{
  "n_layer": 13,
  "d_model": 256,
  "n_head": 3,
  "n_kv_head": 3,
  "head_dim": 64,
  "d_mlp": 1024,
  "vocab_size": 651,
  "activation": "gelu",
  "norm": "layernorm",
  "norm_place": "pre",
  "norm_eps": 1e-05,
  "positions": "learned+rope",
  "rope_base": 10000.0,
  "rope_fraction": 0.25,
  "qk_norm": false,
  "attn_scale": 0.125,
  "bias": "all",
  "tie_embeddings": false,
  "parallel_block": true,
  "extras": ["capped logits"],
  "init": "uniform",
  "init_std_qkv": 0.0847,
  "init_std_o": 0.0,
  "init_std_up": 0.0847,
  "init_std_down": 0.0,
  "optimizer": "soap_variant",
  "lr": 0.0027,
  "beta1": 0.95,
  "beta2": 0.95,
  "weight_decay": 0.12,
  "lr_head": 0.00547,
  "grad_clip": 1.0,
  "warmup_steps": 200,
  "schedule": "wsd",
  "decay_fraction": 0.891,
  "decay_shape": "linear",
  "final_lr_fraction": 0.0,
  "batch_tokens": 32768,
  "seq_len": 2048,
  "doc_mask": true,
  "train_tokens": 230900000,
  "steps": 7047,
  "dataset": "wikipedia_en"
}
Each number is 500 + 40 x the weight over its row's rms, rounded and kept within 0 to 999. Layers, rows and columns count from 0. Numbers have three digits each. The size before them is the row's rms in percent of the matrix's.

# layer 8 attention output (transposed), 192x256, rms 0.101, rows 143-191, columns 192-255
098:487530506531494449427497463499534579471482464454506542462477467471437519523522445446507515522502580480486459605483515529496499496474503512475568491494442472512527503509500464479498449560521555
102:468460444466459538529500487529535462512542453474519456534500520458539556479481543533516483519523502511426526537548527537552539483438496474514480455584543506437429423524463482583517539558424510
087:494511493500544574486472526486508494527423521548484533531492584519522477572458537471528506543493479494506590424487502487559515461492517506495530478593522483508473415524501545482475514547509452
094:470419580452534544506578531482532484459418515524460498557557471555475499491527583507465452515533469489461498452509505525490569504533472481503500444470458448507450457569493477550512442456518462
086:523504477550515508447467520535474485506545517484476552482506495466486512514501444564497509512451453505595563477496524387451483436499457415523505521437448484481510572497517530442426626521552521
101:460507452528472481539482499503536484446441521547505529581561439526507440443562500508483484577480535492512532441519456541467491492505508507519529527488520474495479455521471533526510559468492386
095:488528470500462455530561566503445527557473458534460519472469598478503442486540461457515434491530535445511496568488495488543490480603523459452467490614504479599443493524489441534494498491557505
095:562450452479491478445512504542511518550462488464499481562435512458467482414515458537480510506518523515539544433553543512523493535497474427521462511532469543539471490517529544530477548489533514
095:506439482495574485488457512504439653472480531488559506542456467495517534487437566499478485436447522504514484537513470570488508577469471422597515406456528522450518553556479549459480513536519529
090:439464483510495545541432432475519479518471528436431474454515529504548488489512514562528512467558520472497479427437526448597516483511483509514517403496508513500446540491534490438553470520479545
095:517467551485478509492462432444521482501526516486501452514505445511574499491478552475516514548473479530418542474555536474475474555530421543511519534440493469579507534577500470488552517437474474
093:509465435554520515534482475495562459479485403499528487521504504554434515553486503489427442549481541444577513551512486535501460459479498488536500505519480507459506399533466448586589497497501522
083:553544490588490452517445490583509514489476517556515498501441515552439513562472445495421444509435535457491482430512542567491518496484445463545437555499462548576526534474466488432505520540441466
089:522524514530474452433510469490523452473516499518475527528510505497472468518471496496453543493486553446546526470512487568518517474455514444472504473466557506504429569532532572553540515517474509
088:479552556516457494471541495504501537502553450426455554439588542548470421546494515536470530554518508485496522494421387499528455507512549543484551531481557469500473572586476425540530473528483526
085:503546529497504540545457524526510467462546459512480508509508539472527535546524540523507514540519513534509522498495446489474494491542485511482472541483473452478524455567502519504343508465507516
095:492522532487492425505474472484526536493503422478478509488484508414523557494514434535470554496484521492499491513517489512464485456461495468476447500533491558386417486519534460506502555534513557
100:502477451449507517561521495537502471512543543504499531525564590601465478581545504490511611530488538513495437545517517512544461440437488469473577482536445408552492566566441516512460544562482460
086:532488499489540444528513501449476520461522519494516538475542550508528532548508575478502494530507520527435481529483450478496514480501549483488513473492521506487452473506502523479472427526425484
092:480484522507475513513503549514515529448496520521513540533500480519483483463479575496557497548459455519442469451545563450464597462448465449413528518539519539526533485472440565506523490473489472
097:511521483530457468556545526514507450433517526518495443510485514492404529538518493531519509511457543512479508493531436535510477491436425357488493452476538409532576535475491465472487438527506525
087:494481456432447484524461489508487567496548579477562487443537522508504541447475537473486501513543458439515535447596516585529533466549435486476468476490478540440490497491494535409520581579452605
095:543467455484445463542467500486458508490570539465584494549514474485594489470458473517526549492512519543477534388476505540567429447422552422492578444546503459499457522432469535473495455523554474
084:505464554494438446540495477495510580444468536433546542509505551510478543542512528499449499510520485529494502575456471513547476502557455525623506475474525592411524510510488495520556543480492476
104:436547591516539545503478497456497508490569521541517431405487462502525488501547538475477476426549473467530421532540481467489476497553542535488519471497498586398484490517532489474474542448537643
094:490555515511514548490501497514503507481501488511494570446497489474462465447420549488536484492504506483543462474501445512447508456445488496478489484522505472471427546505604397383567450426491475
088:506507491483517502505482487451457529507482459476554434467478456445520517472469481455550538449422417548465562513483429455500491500459523551649472525468483562524571437473514561552477552481492528
092:539557578448508492494487494477525466484536445530541507534556486544532507510518479481500505561450521503498529440428569556500549519488448564516488538512515484600560413420461577510492434500521510
089:546558505442532544483520481559459555510517458469485439437455535526504529570435468439463490440492482562521461486494515565482508483489452392516575505457556512479512513529472551514531539484482496
098:606519553462480460533473425430481478527514544553472528482530551492511501503489448521475500518502467499511493565502441544474514502493523500516479533518490545414510550486513534441461521421508493
086:502524492534501519479516542564478459495525444560458486441500463523509446444466566447533472466484503488516500503550499497449446500572539539474478443494491470494517492523460532491534470572458578
095:505449502503497509520445525439534563513556482500563492534533494524584442543509528590534486499498467509589501596513520508470498529507497469506452530588521503521535494460533430480457471484491446
088:529521523461554496461455404545500527494463520464538442454486501535474513502533472471450527502440575469524447432516517553455557501449476567500579558509484561522464456517498504427468526515479522
098:484487542509504471532514437459501451487410450545597460520409497604516485446495514507477461525496480503557512580487546506523539515474398478455492463467456520499540507547477477489493452462498502
089:510548485493474505517424596400496510589485501425562453465458511432488451445549451503498524515422443540523565461465466442547471490556476500475452500514519526461585483492514523509418569551514542
091:469628577525498532481465459477492470420475483444512507528528569461480508485559543509417579460481463526428488539479483403536503515468514445517539442521493489531458505581444409436475495546455568
096:557536506469446526447452481450484546585484499486485526478524473500491578510470489517479657508535489504501523623514477490411456495434484490490550506462549488467565487529498502493523569492535532
091:486493481493441459484499473516539536476428520479474547534540512512560464546497533482567492481544500467457526446453557486474436520581468485410487507498467525594412537572531528532487506506508487
095:493539542563461556459449544481457460506468444461547522492454478469480420465521462513470562563477465475554545496470504554479461476499498486533500514512476615489483541504580435471469523436527478
092:510536530467479450440508415520544497481544459478496536533563499461503550561454480543574443513518528459412517540517553588532477606546459486484502478551500539497520505544457548520550421466481470
097:532492502450500446522586481556531445480484527511518474436496503448555533512505484469523448484526436455498499516496508551540597534521476494503517505531538493487501561401469561459611456598528494
096:527492493494519499522571534465464484493499558525502512493520498475512455545543512543425478555462528451516574520531568509524503557468492456494533494466496491467541468503488501497509432531480484
089:542497488498530537490446499479425481583517516490520518529476512498450488469570468437494478543518468493526505478478501498525536532441512575467502522518495536472543555500506598501547524496477491
085:451516525472508450484526510533523486481466501440522459502460444564440467462526418602465545560486483523500490609525500492493568489480456488476529510534447431527476517527520461462488469599530528
093:493539507539459488488455451528537498488476435509461543485599477532470518470508514499526534477538488458489450411437517448449524508484431496492489498586524577391477497516455461522516496506522527
088:476534451508505475498506463458575563504491540521520487498492560526557517524588410492538458497528544453533510530460540585574419494533483494400450463515442575455431460498509512474538493514482514
094:442455470566569509440528518530528497453470512502489417504546502451579469497412535472414520493550538504574500538544557469459435471576525498505483573511554517417472474455537501544416500472494437
097:497574473460452581522442497511446508502525501532609479489431477525534496523475577488551506436507442478510420514521478433496492513429499460462597503513467477444485558528491508461531532511507495
097:484500522514466511478490455508558517474474470505468511480529400483450464535527446528447461441502530481438549487557502581541491462526485482551485431440427555441476509417506442472422538517483516
# layer 8 attention value, 192x256, rms 0.107, rows 144-191, columns 192-255
099:435540504495519437514452417497467488478473450539515463509483564488520489482502513516467439545522474493529467544542486491509494581475553456572370501517573502491492477420445513453543458511496430
087:594475459426526520482564530514439472575477543540542546544504570535531576544520506471532487523524466543512570500548485449520493546523545503508498593561506466482524496563490479474509479502481571
096:518504415505512475562540484475472498528486462535550463539487471529492516493532476435491500537552492465514579442495510440471515544501489555510499447542509470512506482571475499500548502482458529
082:473490475480464467500384489535529487615465494525490545489535461509564476479524546555462482477478468483535513499436493550440472463487484503519503513554432493497462503493504492544528499506550508
102:605560435440549449474488485585468471498471547542593463496475478478491468512528495453504565519554527520486568453496495570527527520519503481502476530496524470516516501525496539479503472517450552
096:516521514524543505462536572567499492413358497496472554515538531521554432487534452483531552505505506514508500516591494474466453457520614499466458534567526525492491538523446498428448479442543438
096:447568438497542490509442503553524465546484533512500458478513425462494540504531519457528601500502468499565430517476549569480524519497468506545445547552487479485451572582471561502496461559518530
090:465505557518536543560442510494519486480434568471540486507516513533540651472488559460539457545554554472471533514568449554421497502446489518567453499542482511465496525506437452565487529495592527
090:518466483509431474493541495527480502466455463413545574525512481534513428553536537471516431490490499505527522508442492462454530499483525446511510506575475535472448573520527500535564454475452470
090:474537486438521504487540581491497455545479482563565449546482528433544459484527547536487510487472489490512557495492488539574462548501475476508576537530442512476524474530554511553528491509512548
091:452594501462525507473489445508499533408500561484540457472491496507477458496508529528481533449596506493471551527544544505499488482536521433491522549503514557525527478381488543479536525489468515
080:469551513452560501563490469476456510585483470444539555499491562513486515463524468516459490500531477581536447493548529554499556482493448502482567460455565492484470468492524552491463448480480584
091:561527506519522534496424467546512514557515494629486531520520518459533533518488585488464499592429483456477505510483473566481577571484424485493586539517483484516539480472504524550539531500443489
085:527487457522536537518484511574499502506556517555452512587523419502503462513457503522512547483497526475467573519484444475560447476517559513469544515476465513506522523500544446547580486496515503
088:535538518566509494474536525542491476541524523501546501537516456483413541458465495481504456433480488474494563527552529446535467516527421514545471477458530470520449515509466542379476473508544493
088:571535583493479527573471511462534457472445547515503480475465475509494495482459490490470371491478441504572439522518559461484514520474486492489521459444450484479492622445525524449506582511575440
101:515445514481475448494483502561464466500490452508504565529470502519535526485465546491474480618492521500478511500501498491580493477500527506532534503499483456537471497538505509541562416525493492
085:450498492453446547502514572438580477469441509441551519560498518392484503496488502473495438553478505556513522552477475460532527436512504463514542484540410473524531506497445453475451458470541483
091:602620443488528497540549518490470551469547520525491530508504538512466487531509443483486430518511517553446472511534524520539491515517514538515467479552518470504544461485481445447496515451459456
099:434492463490483507490482481573504472549580481470488515508488541519469468484466487505455565483550534469533490501519510444469490508481472535492510517542434414502504476505590472514534514466408517
090:503392537526569486480447525512508543499461583481407528560513474503424443498510517549479510463490522525494458529491465519497499511448443515506399490478541483487480522481441495511474531463536514
100:541399556520493495454477432566469513582556436525436523536520542420481469499493526504485528553443480530530458518487490554474508509483456525517534527526507492534519527562475499528566536457514575
089:494616514535513537454518465554496503508395597425567502476503431437419468491501535500511448529545474477457507545434504475543619537456402497456524513555575521438490527476469465480487486552478514
101:457483593537493482511520440483537469504525480466499499436494514530481533464534462499517486468500492499444430469525490504458445489543536501530570444451505508469496551480489455510444510469513503
096:478421414463513505578434528511515488567570537517516519491472453490514441508504488461542518400554488498471509438511525494440523464523505520516536455506515482471461550518505474466474544526561516
087:585539561491493528516503441409515507453493467534481475466465467480514509451453454557565499548503441567424523513483507468540533555508470506502487499505502473491536439521413527572509526477473548
094:576568538451518450489523543551522470466518485501521505483523567488358502504491535519451501517520444566482560467460540498529478581546461538498487450498440524462467508492475528458427489530451512
091:505480465536552508524540498415437500438567511511443436534541477400485576493491467506513497529460517468407479478515482584454536551508558479545556531537525502484552559494417504541482449474593532
092:593542472495502483541539516514505456480471414474517529502536478494470531453530476531529573503549457475508520491471501493464497384466453483528521504459569498469475498421532508471410497536539563
085:567547469494567470497527568500502554505507485546443523535487504534535507495466480426507550469511509460479492494513496536482456458531589516532514517459495501487549455481539533530457539437450535
093:495532450499463534514484591508483458484503539539514515501465537515518503498498520492515403469494567426467541539572506522571443441470515538454458466552498549504472431513462466435518541555500456
088:549420666515511497583446633521452508486567543464550471502532565545544490471569440491502521506504491536470492460447484426478510465474444525517553434489545465511529499520468487520456478526504459
100:436541509495455488506410518561537496482463467540572492463478569522533526512457519564519540549494469507469457534542511572477505495492429556499565500613476498469522433535463529438409475536473547
091:595475527447501448474462419536492501533434516516521520537473455545457571511498498535530474501424469460497530483504481497465463426494522461465494571547552497502490492460489480521509501532460497
092:517458535494575508544421506587501449504539490512485467491476516526464510484482499487513499463536503510452523505495489420567475470517484449436434439498494562420543515464457471514421502467560455
097:529564507501495458523442481593481487510436485462618473498524460466493578522469552497537507519515496485474487506552512535569504525465486473523488433444482479445501489467492501531485513529600508
093:545570486443454459524527476496506484499544569593494517501524521538498418466509591466491482488481454506501503522516490515491486647496567435460521486470499484463474511465562483511510452475550575
103:621489518526526534493397459531533457557505476583527497482489471501447471497527478585512543469572532469560519505475478492467454424471462493504496540518449572455497479484462502487485538428503476
088:470524456514442504486531506501506491494509499409522522535536527496537497521529602492487481532533479491553572523544483510513564490477473474488579545458548387517489457454543479504590532465432532
094:473583509555506513504514513516523534583485491474504489543519578557472564507523502514524474509466465476463508482503489533466628529455430537499488525565507471492548585608533506498460537489490486
099:444562495499415457506538498545516507478407487487555511438544530518502499536554494519488495534425531487565575487483532450508588523469458476531525521545530502488529504512556485418516527494504583
090:516440647553471498472465478512503487510472467474404509446508549504476470519527481575502558508464452522408513479477527457521507438511469549514537499486465466516461512496567460597554494460458518
088:449496519517443493481474557462476491518529524537534503486511546562476454470453452536443514505438542543485570502445457496470539461488520512512448530569510524492475478559556488498509508515496526
089:456537472489481538502474533509515447566489518454494494506486525491443416502525391492493573548523525519497474515443528422477436495535445450503459483466484527485537559484477481435476504428542454
089:540484510511444492457535508472472543492486464493470526523488522555449522502513517491482552541565500518528465486477486484485514422508518503465536500524524480535540465459544520431419530463396501
090:450517485517525474464524500524473431547478504494538518450472405415483508529499498518447470524410545430469432495457536504479459449492502514533465524457459522501470495493506519538471489492504569
102:417432478439480479505468532474387468537583431534469519475500587479566516512521507505466511494455517495494440472490496477438437517502505510544548523524511465544452544525505517497619513469469492
099:499454530544544511515455485527564488421569485488466466593481490481501505475498449491457496458516526551479422506454501420396571475505492494478461492441448517489553528457522460525492496495507514
# layer 8 MLP up, 1024x256, rms 0.135, rows 0-58, columns 192-255
098:441530456493482437436495486516506475529443501472420470529504535527499432526463518419520518486472552458445462434522569438525512494440523543544577428475489476539561492427450502497524525450417534
101:527467514536479476547474567462490467569558466465509551476507575574559478561535438529543519466489546504518473495520528428463436545504488523479417490516504483525505558461498498573509520463472437
096:570503513540504524482492618442491475502491554489534468525513475469466497458555548415502443562462531521558544464512471514513515467520507507513451532542493460463445477521548540508529509569538517
096:537488578469468446444476537494458480509521447466453456488505481490554495536530517557455568546487441464545484514455489544511532495532493482512530494478488510518514451568409463463532429517464453
101:478535524492489430546557508494481474466491450436525570577504526452550520551458459456537477495435529561530457498523451423532491478476541487531482472480470519520491453478465505506483425543454434
103:516483512469457462452585489478406514541517448553435516513403538457502533528439477483529472506455554492473511556511496484505446455452475498468529586496534507543519552544550535539494485573517491
098:522518447463490474532531542531492496493518499546489477493470494536455457483577496505453482447490572502521529490454477546507483443566563501512516526540487446477476550502441563484521538464505452
104:501480509561504431533483479578507517543480440464496515470509466484404474562509558496444527508506490480434517553547499533499478534557431489497551425539520502477542516509477462517519568485523501
106:486511510443479515484458596509455432565495492463460409516460453529429578517523454547540520476435495547545552435507455476536506472484547536548463440535523507407503532542518507547419496531459485
108:450413506545472491451516577483569527475534541451477442484449406532534436537514485495483490503460551521517540482526524531565545523544499469586532481509538525506456469512541478527463499437469511
098:505558514508498436488609505450525564530482456507446544548421505554514489482537511511491532500482549484497464515559488492464498508507565492486560493447557427571453571473554542456519544510548498
103:529591529461497478481545491528482535619460503449558524467518502439518499498531507469554497463447520488477438452492483494459510588489537482563517495505488459523527579470530523498478428477502577
108:477608515467544522426525459532537535508520540497488506537532522432471438536454540505471541517516588498520548532569505487459513430443480500560524605456483448498446523546483420561556478466476502
105:499519504578418506496488458544511532467539496520508453498441452539578483537495537474572519445512472429542444516597573584422517494478400561529453474489543406481532523419507482487545512501542556
097:524475489449487503483494483464434502522527504487457468537524516530485485472533522422437469476464545505504539523468489548473477415519509440533535527464472509554499527524449514521545497591511531
118:561526477503587516491510486574478530550466564558487504465498476510482525483496473552512465532479613469462465516533445543520533474555514457504495587478491434536467466445484541455571478494537504
090:431501618508525598493528497562534424537505450464566411483573474526561494481521471474480517422461496517534488532467541547471512493528534501470504488496520555502532528543615466513485491510587564
098:467495591563534480517530503485435551539452571466545464525438486431579533461458505489545574470531492528529490497535589491422532465465443515547465480496551473550468545482454555458478516452525486
096:512511502523533438580450477505527462499533417588512485592472529499524478545457465559480378587549506534589585562521505510570475470439540508548505455489465512481507468493504488441495451517498562
100:432501437493486433511507454556526502507525477481507478512536526484419469507470513501540557527543505522443485521563593526554460489490547425399423387560507484519511565549508495482502602453469551
100:446482522518535464501472487503516445549467539411541533538460504506538548532525536572507478484471511474490416493416518488592514573507485539510473441487526555433590431536530565524391488519520438
100:496496478535455463504599448435449506532438412517477439513458510526528547496531513524462465510548423436540494533551526517555447488483535412472480485480471509509547513519542506519527480461484487
094:501537563524534514491449534472488481469531471452447509538478449537607502538557512509541547454448416515505479452490543444418540484512527529472548474460535490536512511527457535527524508511458488
106:531524471531478563498538487543497523451418465577452528458427523616526472499514494570520553530552480386562555461459466512472505552562538487483500497543429494480512510571500498537534484532492553
102:435543486472530500508522557477538521527563468564518513492483461471475572496535433551561555447518491465538563443522512507454534459439581482511532448533544450484513493469573494483533486452500539
108:472522494531527508502485441533563488486544539516536452547451479466588520546435550503503546488507476481545511466467432532520515467555526463493476553486472530578571493521471497437475544470510413
091:485541461475520574455498484470522437520512499456493502460551443488517495531503541405530533515563536441520522530485482472574572554501538480458515495509576503506537538504488510539529467493505526
102:487465506490461598499599464574419527506550467455518451444476484473545509501558460540526504446538411552448519507458462544543540535458476518483494506437485494456520412552556475442409488495567540
104:495513501565474519481486550499490582511419526482524503435447525463463552529576456543530552451420559482549598521460532496508451492528438430532430381549507425561484502481500412459556525508495495
089:498533512530464448558513455463578511513560660433553566510511470471453547493570455478465497538507486471453546494556504527495498472556512506497545458545489533523559383486473447571478484512502538
109:566536518534441509538528557499550509462531483514398569484564539525516455593530505475489512436529539540484409421462481534493506559491572473481469474496503617482499476520464517457491482474488546
103:459491570472513452431503459572462500490478548524469466493533542516533512460493477496506503488462548460534545545510477532528507490534564533484524518491476525554422467465438583491511511538528460
096:519494454549482573576523493473467458457462481512501455485452505507500489502482534482488485489526420521482580500532509535522479535458531455495497547533507443543502541549444467517512461434422490
101:488470546544474472494549583554461554472521444521488505533545492540461479460473525548558571519531524509533497560500581499473501526506499498447461500454526476542582502529467461496433474464494578
105:432477522537513476490442493505452496509563514434562531454512562540593593457520420524524596532532504518506491567490509514469479485569545435449473575475523537469451448478570568472525461529440461
102:558492486590514472563522432530489560429489497420514452502497516498568465481488506463497532504481467545475412610510466452478551535482429515466524442491488502412441456476564480485454461582475460
101:479492450469488461523506441533514513497568500502501423509514530465488480482587461453448431422532508397555444501524456461532471471497531447497471500472526394551542508544476505506577484598475503
096:516519477440467500566479512484445475444478506493504390465461542543531538555564541465450519574486508512503460524495514470491393566560493532528516527535527551507520486429594498536541614549507564
099:531479584513549554544515417499563513531409446526506521448462545540516498505533475479451494520472568546470508428491511440497469493429507537438443476523540493520517499526494480504498497513552510
103:553586535544486519523499439480588443470514490476546545418513520525525421514557520491498526488521558582477560538511499486531516486455479530545490421441506508471476507573515492443540465494455466
096:459447507506506465537514502495485482562489493474489536478424483521546508503510500516558522560538453565539482412473485578565476515462511439485490490503505518458461491521473527423580537496438477
101:505404465522509539583480442482490540517473438469487436531486505518536512526468513452471547538524473605547566497534523553498509445555510465527478510452477554554538452434470520538443493465450521
091:511479558498548447582579440475503531524545499487507593484518528562514511553486508479536557492449518481440473442529519465494517500451536522517604494381506460470530506543503509487496470466479535
094:534529524591463431443534536530416444514497527493509559510473496504506501517491520552536543565528509508572584487502528427515514515538520454424487490443497511470512476556468534523491533522508527
103:455466572520521417574444494505550454497483494477445486386504478498525505508506562456531489462571466497516483518511516481457450508433465457559505542544445499510470598447468487528521511491506468
100:549471493505413486457516489432545436457532529411434519452497508452539480529522510523508478530491531501408561465482450448483475523506503544589587502488512439517519551530468577499514511445513517
100:471449526538489432603521512536504602545419428501482529560451483486545449506430524494450481520505524437403510481456499517515488483535552473578479550536428503502511495410555526464515576445519513
097:446461464546513466443557490463516468545503545439498490495472455516506525505466564524461418441477482512491534514546565558560529490487441477499467489465449443555576546464482453553462530498532477
104:475541514432464529573501501502490464546462479461491482448564474562506517524529521522478595509452529483456502534450479495475505501453439500434517454459510566526504453511545556537480478445495540
101:539500455516436539498568439500446501521523466479505474466542508501519492547479515489554463460509481538469433515540471510548518503441501498459541505521536450475557535425510486463519537526530534
090:476580462426497524539534501563450502504474498471564509558499501474506559504549458455504517506452475560499424534517510528513572489443467512485534558578594474541564540571462535489435489512434492
096:457453511494505451455482493542554544485468518456427488513466507452430475565489465554472514584513509458486441511549455495465506473564510578492551449422522568466482499470469488541538482504456499
096:475490566518524519509551462499498484517491488520501426575547576496500534488470404461531514562459550494480469532524504558527461524494496470476516481530452491444515494529543438549502481529521444
095:489498502559468418558578504441489408509475524534424464527465470478461481525497482505530436493452440440495584432514484486501509614459469503444402466421462515551495555434516523517503504444548465
111:505491592570468490563563562495527466405520535481522509534515491511463562523527535481470522533612579506522443563439561491614463458512440540538487526497452509538482489493483464457515547459472454
101:538481504516469451487469511521482440474458538535468497577544481435504472559546488516469555459497480465555540497468397486429480480516461528522453500435445542541475466490497502463507517496499442
097:502485457496461458514543479488478492482530493543489579581499381462552467502540515550486455514425564419448479478484474568486474540494417495484545494522493489479523472553516507453450475499475522
104:577522487479463479525453476505419467572497481487491473527482521471510450478495442531474526513578518507462508495488496622477498517484475537524538527473438538481411432576600462474564446452510567
089:519496599536496583530503498516535557510424532516530518456490447481489425499546467442506463496510561426567446525511527503496560465493479479414513512443538483522475544539505459495399542416476499
# layer 8 MLP down (transposed), 1024x256, rms 0.124, rows 0-57, columns 192-255
094:533520462493519548528570525508439509526492471565509475474485510564517515426481544500540509532473502554521538539500459566482456528502458509464457511461510487531480418587597518517422591581585458
092:494527515465553530528473520498512520472508529521510535453472432501521556468485530527445470470540512509498535453566535565498511538464519522435557441509443524539541472517515457484482441492510599
097:509452453541488483403520460526498444545577491542531540520427484522458525461418510475462547428492493500439457512458511518506532544440510530535510519475532491503408512547544472534416499475530402
094:456524464468465511479544517489537501448457494547490518534563470515509466533442503453465464447571438478497500369547441484450535485522505509523521513536474516532484499483553544532518534490499454
102:529547475547514452502529533460549521511409493523462491470525452484474561503487512542549423540553453497473440472514478489575584510488467540499447529561452398567506548531510580533465496487504529
096:478464569528510540555475483523533551528487529514529463501458587557489527495486479485508508511467459522486555406536543424529510455531478494565510438473499543498510517538544539430455483533487536
099:530562473520512463505492480566489484505499453469516472509459471508516574519446478505537411412485488556448495534523457477532560501490497474509497469426493515507462463504516542458538545567543483
110:469486510479474477511503542514428492521546518563545499568512465571547542540489508493486504472495447509503449494553591529465594480473510550495552464496544494466496478463520511473484442449497523
095:545458533498521505586564504492532565500469490460519404461517555554499537507520525439510523506421524480559482529583456517474495512517522483490452499487461492530471469508458477521524552501476549
108:450460525512450435544510461506522556466532455542545408536502546563461512457490504494462503525508439472542498579518536447496502488535513449529528507504529453523485512583493542561474515532516495
102:557498591432487562583467542491527525495477476533564532466484420431524464512513510450519465479535536479440521435487489481493542538472480465448580509559474524507540469531558492475443476551495468
108:531475576505515556461440549521530552542538521491471545554543549510486469477405534524445486465523557449473479453459593499480499478444512479484585556548512545484509462466562582481465517465529513
104:472485488537528487523524525549543361448524526458468482507540508511489457495555543544458484485504461510437550508516470550498466537530476490470532448503530481421495460481458467449564515482474523
101:482519462567519565529533551556483539509445506503505492505532545477527398516500499493565442510555484490553529407499547477536516561469475537497509453554478443533529479509513496504472459510511537
092:488550528544523544484495511455442553517484560503509560505587431520495452502508462512471527468466461471536513436546499511499524421488594580489455465523461482540491575420519504505500538556458587
124:478559457495560535448489451472532534551434511495491567463476517486433487507506529558448491501534391522442431451415499590491496551454492461435425499553577520507527490545467490494515480480545509
091:478511457548499429433510510500516537499464462538491562518472461511480578470463454506554514553531517493460545383515559482477502538501475542533527504423480426531510463435481520490481490487510484
101:489476525548458487477515467533529453558469561442553579521482557511470467447593477505465480497494517487514472507497522470519534529496532517532472558499508485438453499516509473565492462524530517
104:495493504496494440486479498532546491459446507488489493495518544472514485527611512445563488504476504454452510508568507499501535447503551544496533498479475478463523480488500459541433469544518527
105:533476448550515473512576494485457498559558466495538547495482528509564543465507523515521446475547544479542526463482380509509493507482424508548472561514471565428456490441527513508500495491493474
099:511487419543495565495513564577511519470478525517482536488548541502531483519421506487490476447513524596506590453488489523545465557492506523491459530458529496505473512459555472451541543435472550
105:565581543464525600542470534491519548492493538534461552535487444458494530502469519530461539542527477564466471333539563542534449526432489510520468552586525467494490508494533553532522431517511547
098:481496477511493429511520465517530476434512479517544500505459487509499460486522523535451470471486540492448453476529450449512503512410452479568469506575455563441532509518549487574492513545473507
107:558497492440485498532460503554424526458511468460467427413567541497517476523584522505518502473555545483436517480474414460433359513477470486462541492532452481512525500484529510586533516518531546
106:518457476481523484497563451544478555487520559498503550477531481455434455513488461467524502474522488426529470378486506408577565451505528482512494537497496498519486541483536494550504487455501467
103:501501518531506479497504535494551541556436493477459522538415495508486520534530552519485574458562477405466474486512535480581488499443529451474482542480490487505520464507520482513507452505533562
094:557629522511478453452467559479410533467533507537501466500576490502464428491413492501469489563465462469508555513457562526534563496526498456504408511435522525428503539423464544520450438550563472
101:576485567549571459499515540456445467390477526490494430448502476522447549483475479469529584492458527532556505584543511445478519512579498544474471568541545509437479479496508489522545460455496509
100:482516446552558540559507540584500479529477502524473506565557437497561510497483543473542482472565509502499496400432458517567517545553468461420492516567535490477470475538550508548463412525442534
085:510464500524497472471550526513542487560548448534430499499471487505453457508461508493484464501587467513540522497445513515513546558471556521556483506450508462478509499485530478439466421495493519
101:507436474485480516573524458507470500517544493500528445525581452536455535500480506504570527559587553508509509494511456535541522528417501514469526484484502463498480567542475513576493520438502497
103:469525539473503482573461436479499549565465508403515526482516562447489523492570588492527515561583461422464465487490493464462490496476464507553496559489472471479567555515426473479472586482472503
097:481470412534559566454472602504562479515466497499510555532595481548529552534554491432489582484610640520487469449559461485453479470540427554533505497561526468489477554508474602564537526472466579
105:633453509533527528485496517544558454521565505474494514560562558444472549460520512456517400491501472491485503535562530525582461465525449512480597473486499499468469465480492458477490482480388444
102:510430524452517432469433472496497520480509487507470515458529501512492590483530507483494541489506477488485522387492586501449561459497568520459530509562463399460534512483516455521503496516501536
099:559516494486509528509463539482492539543460513466416504535595477465430528553473500507519553472553498546509482497481473539552559604449499522482522492477529435474446508456491462492516522462496467
089:487527522514524539525538496513443483562495445522530525460522488570427432572514474497594524522458504476447568542474542547448481514497503510516502500517537481501493453517543448464422464401456483
094:499560508481494530562559406496468544507462489546475491498503465520498485565411416557524564545481470543497497461513486465482503552509450504491502561482528543529455522527570507446463446475415523
101:511398433527471473494505482512453533465512516559514522536595472492508524498412470444426493534548513460429550469560473486473438469458488476520524435463492527518484496451520576526474503484457546
103:565492438549499448487535470552521514472443492497422474488511472497520423533515533510478519439520513475513504520551554461459443503544505418524533535531544476469512402472527465463470505520458525
078:490490564470497488545496565541479545535527529517485544454522450509525434520498530405528492409518578473550512599459420507593490438487499492535465519584506502445545488455507455482438473504473512
101:562552529444526554515493512486486551553482489509545567508490531418495492476503436568514461521530461503565461471510472489458428492499488459508523548475384540504426519494563505467476560494415509
101:547456542565448535438491555462533556464532477539472524492545580421523456494511512567435518470483418486567460441506486540495507572497504506529552570553468518472554507460491429535470540514480582
091:524460463506615567467486443538531575568536521488448527504532497555485449514471482494484557517465551524492548537498489514557525483452529544476479469531501465517534484461542501514541497375495486
102:447472525443515464544521600516535456469497457472519441566519528485447513469512500422501445484441494423510437511444580486525540433456519487483503433498448562521477496472467467526505502507450535
107:467447475601468512507474374452586429504485434515450458464522459461512599532440504478476515465492543484450473526511610496546509531523522510467528525505491544554546497449525518463508508473457512
099:466531511536556539549521422579543517467478482533492545506469496516560465486475554473489533489484508475391504492566516500435425512386413512424485543477439448519480459483536457504542482553510478
090:473526542456460514494453476503468453589491481467535510567393530481524486518480478516450503562493477549480536511499543541537580492463523511553554553491506490542487453510500447511474476485456513
116:507508538474493506577486494539537434460528500487491479531554593589487464494442480538492539432471450491526522521469470483544543558493426469494482485441463575432506544512460491469485492586491479
100:495499496496512522462445511453464420462501515561530502448501427456500526508494508543486555546488523533481444529524538529504540492551467525431457543513505485481593504480554545582542421533537496
091:492464512634519423418449531447535512515512465544472496508511533536501410512457536483521520506447515520493570491509464408509458530575461503501444519469511566507499466498543486481504449531487460
094:514542534483454512535460489488502518414470510551538473520465541499447571495495532512514521459514498565536543601536438497498493502520520470439449480510481604516466545467498477448477545450482467
091:518465556542534441554487557427478535502436477516391476493534486449533491528493471539525544449469502458567526510495487518481458579541544456538505511439497476531480453499498454446439502517601577
097:533468427490566506494495497551449531459498531511490497475477534521528465493492485505562559537582521494435516701482482484530481450411523472557514527548510480500532491475501429468501527512512489
116:467439548497513450504429520459513492599477538491500507497456556604487480517503539509502600527580537499496514472408452474544511514521511498514500547449539421509532566541477470453485516424480507
096:509496461435482490507524418556572572553543475476539475520539514450518536527511513510556524479580498491495485525538513529486478501509380491485520500561427476539516508410541493539436493457511528
101:510551499453608503480469449490578508540488506531418498485505499479582503495451484484526503516526538484555500457499512503450443495463497531464475492548473462513526447463582557521529539472432587
095:497514534542458505492478498469558490435551507531485459468489440533476528503540475448478481456493453435510490535600569513451552470502500449502521595516451477477471518497535523473563504617510516